config.toml
n_kv_head = 2
head_dim = 128
d_mlp = 1024
norm_eps = 1e-06
positions = "learned"
bias = "all"
init_std_qkv = 0.0398
init_std_up = 0.057
batch_tokens = 131072
train_tokens = 742300000
steps = 5664
dataset = "wikipedia_en"
Each number is 500 + 50 x the weight over the matrix's rms, rounded and kept within 0 to 999. Layers, rows and columns count from 0. Numbers have three digits each.

# down: layer 9 MLP down (transposed), 1024x256, rms 0.0569, rows 503-549, columns 128-191
# up: layer 9 MLP up, 1024x256, rms 0.057, rows 504-549, columns 128-191
down503:589519460425503609427517523412446520517518568523341515491525402481440513443507430490508555486580555506464454532443509507551502515471464436515443505522487506418565520481482554530525581555513519
up504:512587514555439454403517511479507552505559488581594507496539466491532513518544557419450467508528505561472465538472481590435501531486497531431455482518508548519479486469507421496473510466565494
down504:391448516447455434613496507556444470521487528576419560412553554494513464524525571545492586492495535440477451505434442550453500511486454552499593531499486456504562556540483477487468510462424481
up505:508446497357543430508464521489536464491523484480508450617399548545583398392475553474611544553601427528532484552522549394407546478470457585529483498500615533524497569448428512431534503475452542
down505:532539489525539510500452501559476488412540563571598524470511531527467563511461498532567601484376485566440449484428596475537492516518484440483474516574440429492404536575528481594454492454559449
up506:486516566529548534470532417552497525438397547548531528479504560393510495508472565525500438460372514528461531467437484458455564436647475464512503474571521418477460413596520571571472433451538493
down506:583572568555483590523518442497561505535438504500480483581536486608395591446558507542567430530505450388562569509539563519506481546550536567482466587503513438583562529538488439451427419420526536
up507:514559464548489573464502427437506509476430500481539607560540473545540503529570548440536524538519512520500410523486497500588467467499579535465554541496429425519513466459354498479548511452538465
down507:535420515552552481453456517494499473509447480485507505483505497556536504455397543500508523444444475503485538488546444442513491405509562535489482450472425573471450578580493485480367586589500612
up508:520479509491509512511497560490450490477526530527520530573515489501477487553489515468514430494453498484546483452456545531591432530358516467480557503601389505589507465473461542480569443531500453
down508:582455463519523509468508444525541479530509453455619529471471539685441475507437461552473457547572452421545480477511510455452498564564482458459433536445482506392513526447547492453523540418508493
up509:487435495533495511546523474483485436549596483566506479547402542527534433502578479536564507510502531461422552410448562583470494490478411495464546522549509551455498468524462554485614504505520496
down509:524466532506459506486463494478434518510467491524482507481463571467362512502565410466407499480473557511502566466455538572591485548421510456542487509519456464517490554472572462494469458474467559
up510:492573555524472497558471461419518539478459484505468590505481473485546445484391451464506517510439498675548512390533509540450587507537578488458520430513553430557445543562520437426497487603474526
down510:421494522427463486502450627526442445523430567542483493566529515476522522599493568340585527546571541559401408592502409528599569485516534527558469467445466504509548449517451387459405576429441418
up511:588541475522517556407522401540534433486434560516500521525401486439526500514498529571459416577500518472498476507432488542494516503556460474562523518475423514529451478475535518541480472540564483
down511:425558462461503473471503566452508523501535533480541558488559523515557468483550566501556477472450464489503408458483566483461514574536570433592483505570495454460570511508474531472544475434403423
up512:551459471573460506450509476436523564477559502415501537474505508535484589517482519370590447464384485476590503436487434533488544479476489438511451531462519480516486406516566545561506434454398407
down512:454541580547489506571518420425598469562512514412403468452523462498518510497504410527423530524502427515535527470423524472442459455565607513523452411582507484452423550458479503480465643421448543
up513:416500444496513482529426416576547532488514515446521507509533511467519400537496524443337575453505488477483470476469472433544495552571406500543502506438591508559505485494476559491415647464527520
down513:446529483549530561502391401576558440554491522560395585507584474568440451507414500499548525477585664560610539547660478489543545465501460409508422462422460430524462448501512464531452492449442539
up514:612487465494494470389515422532476487529512536542495567559454422486489536557493585446528513485451469526530561395556564516550577538520526504491500410508533495497451450468480454533453599537557439
down514:528475563436482494542508417456398466504504470565464509457510512510522557513563570448568598527468454493577491391450475477435444549479559412559606610440589497470519530467583466437543484516483475
up515:462542482566435479481538491517472511479515478465448492519454452545542477541491594483564475584432444530553478622503426561495539484497520504620511499386539410469488477463517488398514425538493455
down515:560555384531425568581485575431531506558496493506504584443502444518467586541481446581444498461454487485561551499477548429442504529486478549469581480477520539458569485568561490585448506452497428
up516:491517446533537427429547563561623544468559338478474586548422543515469559492541483594532552446533464513449402454462411532540488539532476463444536455481442528530497453570486448484508485502452596
down516:502471589437520514450494485567475414529527511452455519479518462433469567485541454449496529550524518515464474585423536418588462494480490458486440545563408504412476481537430521474406437516476444
up517:587576532444483417458446540386459492508537449530482486488529548538490457458438452432571481523467537368482478491513611494560553551505394441496540522450510504481513454519469535496430439496450470
down517:431498523523535478449453476490508565526490490514469484496506537503560442483482521433389481482482419474559619494432490562490600517541522524534549517548529558514419490506426498446609501447538497
up518:438540542487523486492619392485510481521498412439491575505567424524561382535437497449560521460559511579546542526499528491582529549457456511549476486431474470534489445481480468498444483497430552
down518:462453431513354565495518537498500527495496426452538477500531504435495316537435529505523427494545447545470539474506436505493470537373485467553487520596538423540574450449531489522447481462436482
up519:533489430467474487484490397500442591520526454595382511502569484514510574464456494491534391536580489487458499451500550465449595551489481530462518461530535508476569502434502504554503506476507467
down519:468560486496555533594501501430493482449437559534559544539564527480567459543441547468500525435529471521487545511511548551529551458520492520520502463395490506389449505450506481501452477533469435
up520:461477489383560478493469493491575421478454472480504489478511529468546521454546438521389505465428454430499436434515480534401567513434523513543540506513522536448537445508447524545343380493477504
down520:520540480503456501440465533556506544449521476455477589561482517454513460490421528488472463508525566439516460511581593462449435554619428438523516601470487409425515471509586464547481576512433442
up521:484543404489454481463499441486453475496550500536448440437454547553533502486514480429471449500602611414572449582585576481486373543529484581551486499463520515518529533480492500597481458494498524
down521:541526566403558530541495496504576515541504433551583415544469510566486441463530510502583504542504519442534495541621547543527500382522598478483483503568447455614556480558478490509568523532419560
up522:441506539392439493431531582494485476533502501511465551509487465510482446458449459561550526497479519498598599326476443446516485546457471477525553530494397463541556455564485556572512489458474509
down522:426532483630593493484435449566515417452556504551474485549542493503478526506524476500493427511528542464482483468517559535516495535442438556503453411503518448442530544504499413537485535480596559
up523:520449453418472425434557615569410513570487527524406481481584601530583557530508478491527686554498495382379494515448530428346510568521472457530510457447528494447564586470533382417495507491520409
down523:531513492479553511475445476542439480506482545512464480402522413494477452515540381449564526470459537454455524547522451488540498420491483468444477457606496484526524516509503576533487419497513524
up524:462509510503533651525501439447608542492532470564515535531438474502577457491471462503478502568505528443508468502407485466513483526397484493566463446505482419513508546481464559475521478527586435
down524:479450447483517505445462522499494493400518508484526506487561456396519478444365598553450469474483510460505520458472530501513553580492534545613465511433516525542451415438529547504555504530469416
up525:441462460525546457490454482473538515453435541534502537548615468414500344523498490557515530538475504502472539517370558496482610448508446540611460542611429568507500489595562503490478534534497428
down525:597502457531449539474429522554537543502499513506500469521525541446579598535475479421484527535508499519489527518469456497515510545470523536508500518514537508514549487544434464387478517547454606
up526:483541510514476543387587486570482474520597461587443524540527540460426484443424492449455467445516612435514405544511427538511558497518553469438531461516524488575494459528550499564527483451444472
down526:516567485490443518557551445455444514528498581512528436469520617482412495511514537483540467476511448494457570395490529498562519449458420543476472445472479561539518549500468475615557563507522427
up527:443522467576444549429425605454520564559415566526575479513473459510542521480551400457456529541495535460523528615525529496522466357564505463458477527432475554555484537556420498518441410433512394
down527:455505473467515498478435443576442494484456563508512484487524487414485520483625505481546444456525439566542495496509547535494531573536483602475570452489545482442517447486460468398537579594559514
up528:535541496565543520523583542493444512475536499541581419446547516524502455546555519506459546472407538526426466433354479453521505516549497447467515489499453573555481427543554498550554459524550522
down528:487517474528474494457520507488420515544429491489487508426498506425567477412419479532549446389492485570571494556398560511400487494491479482587478518464477451466476520453478496516491558479490412
up529:469511451463455515492498505524528569469508487509438492543486500464531524475543492621517530467431412522543464466609436458515492467507530501491532468486440494526536462452544439488499450446462602
down529:530478512507474481557513510442497518516487469527505527406530542447486440512493555512541489577475451562563499437468410505473528553459470453588514442499521543485513535526412613493443478457525447
up530:601545497451568563445487447398477477563399575538548474510553449521470451574444406437517524469514523595521531436527468553529454502485521531537541634506657501534524491492528442526462439505418479
down530:570503544582481401490525629532535529464532466543516443428512509461490467457505468513470575465541496524524433547540496448411559474389513553504433497558504479657596556492570512512537439408397508
up531:569539469454429544465447513505502501417528457544536469507519385467488463561478539479501583522480520386450453434456573554451460530644329488508526520479530423545476477487498508381451566481563510
down531:490483546457539449556603627478513468459377476441515529616407489561506515382382459503516499457565584459490523447595438540560545473535588568446470421506520494539542528513521487511569423538571531
up532:520444438540417470473531497467513484603482545487476558454451503474552496504459498518525513509499549509550542551509564453433496516479482442470547505483498556521465533446481489476578467434494509
down532:526495524564507484553436435557501549560530385535530549505494557453440545505446490461637492560528512481399540547517493575545511410417505491445524429430473500520507436475511411549503600524472396
up533:497468516420588532422452482414524584478520556587485443494498425456482515567401462520443533451356551470584466512465530542447548496542424476482482479490466546369485506457415525509499416455567451
down533:452456475501569521466507513529464536445558559511528552518540412463555539531520534454478467499578439525526600426485419480511573499582446549610504391524510513531468523483464427483509529382521580
up534:556581504456460526479499471474375493576516444500529444539441511519527483550452554449488520470534488566414506493495479614516467550383432481548533463538493442462519374464419515478459518477567595
down534:442431485547536544617458562479492471452468513561532499530546473417515458510453477465501583499506536493476513551569530471474484395527449499555515569546456469522422540589538456470426512500437408
up535:514477505564425527476470657501564413520529557494411501611546536442505433451519432485588504472512557544447513488484448539495475611513532511545490447447514520467493496560429504470543568542360530
down535:415575458540538517546519448465522488410478479506516502435467456533523517523556506506483560497380478470434524511613564531491524448526474467463555568542503495484449546520522513516424506477639506
up536:577514451536456455545436494577420492496494420567421484567521460515462462482464502412414459472467564565544518459523493537440511494523531499506488389451447558508451476616451543528498585587434459
down536:453419559536515534471459450412530517481545570499496483495503476409557427493471482434599427599571439499531486524481476576474525473577467574583516441581506423598579596410527470443491502472486508
up537:618512462530501414465478552493442521488494523552486458469463502527473492544571539457499530502517437493485522452484480520526403489467492503522480562535451437492444488480467599530485448495399496
down537:541493452587505505468570501459495520534411434517502458531609462519547502580586404514515436514487569519533488465501539464493556509473497534509441472542519541498544471504492495466534493544525442
up538:477523528550545505509525459520455594529508505511521476559487490470498515408410497424534418399436523490510414454542450536502487558627541549428581557424530569511458466484463473472431535478510463
down538:593423418536540466386525476472574521418505510542468488517519489562553462466509524561448532527521523665528432507463495472537572423473543472562461563570485519625509507477495545496458498520432516
up539:524480509514488453520550564437459470484456494477496550468471530467479515461576487437550469471480452475441462474599549573411375500356583478464552580473512482579456517457434558448563559489525615
down539:499516475457438508528431441511471503498548465528532521525517550498359563502626528439532453458557510575429531427441522610511517539498467599472573475546436443379516564501612484564445442474622499
up540:502378489524491534452496505391523622413464434561510468412494460471481596480553492443500518500522602504475513445522526535483561563495486558490492492514484453539518623417505501456522493528434467
down540:557562555464482453437522543515450531570537538543445555502466506526524484445453573542529522507497497492495410494494497437585412493474422415531481442551472514506524474502468501523500490586531474
up541:470593502517547584509487503431440512560488525436556500488587484506487457493454601552442470507495503360541443535460535537531395536545489462544521559519517557517495594463533485482445411450465398
down541:505488553484460530415570578523557555479461500488472540528429566507474496530501412458522548463510442531535507480535461503471574508521507418432532509524471395571509444458585459540451558463495523
up542:526404480452557420565506530500519534531524460536545434539531526485427491532471416414499460515480473488576412533550548510560484482543512437441494469537529524530527523449478589532476443601507620
down542:478575504454525543505500558463503480523455523498440538484518505512519432510471464504450484477482446470483475478544426553478491627558437544581483501468502487408418452559420476530449503468557464
up543:517514518494486500489505580479436448552483491541476413543544516467455469564534487532545463495465595491471537483643514436476606453509464427550478493445497496588444473555573496500526460591520552
down543:521436510526505434432485564581491489572531596490531531552594459520466580539499487471485585540543523483493475532376471535528547507584509461631528560568553509501503555430496582484415615439471449
up544:488459425553563555582530584634533450445430529432490423501503520483419511523483489521506558544507484431371498511483534552465433545479515588494475544616509471494461567559477412520453486554569502
down544:495485484534518476486517469590402523484556536460572457537485518467519556420509476477527486516467469520506521483517421465486509516605453421526588590450515470421461465460516472494502540518533501
up545:471563489484582426415466480460467541478481507557496477449490576533546544444542500472500529490537496412467426559419436504464575503540603526550497478460509519467475433689439478483463534536566467
down545:541504401556416463510489463562533543454529452388573564497547510487426491550556587507483490489633496561451495542486436514512475565469500533473463500460503435580522511475453506525414461482458591
up546:469501578507486495413455462530448533469457491491496438576504507521474437580494537562512569474570466376496577541430401476542533522437486492574542507463525458465538533432535394417482530563427564
down546:533463430522533499388476557457537539533585535534458466510481498564480545513485500471484555530480450488503529525509587449547457568476488509455505579486521558571535462455484479504561444542434527
up547:469547504515480476517442492516455561565375539595520464437391563529450519544512434498569587474483579482549551554442505436549516491489587453553506476504586457340507501455550525469435472387571434
down547:508534533492511444436580485505502461559576477530507450594407409498472461450462548477501494555463481535517434496418519498431503430553455545494510497463486516591451516488506516485538490533609480
up548:476519471466550405505476466469501405462452557528479466564526535531456402563444464439486498449487513479486544483516544401493526501418464412423482540523453637523515508467555496434505487541581537
down548:417549512476422520428464483478508530548525497483541565468543443453471538504488507587549664523552555502457429460528428588491454496491522580563459448462575528478466439472573556491519551394489488
up549:529519499463469489516515460420510566457551533521603499376577512456580489553422488496476501503508607407501558473556570507574477501443487491549491575482496489573637547459498570503572470533482479
down549:481387481529478510541399511502480591427379552527469488487492539514480558508541512482452473567486472504477514461454414532503540499500512462481471390502497469486485504586428396427531519540465511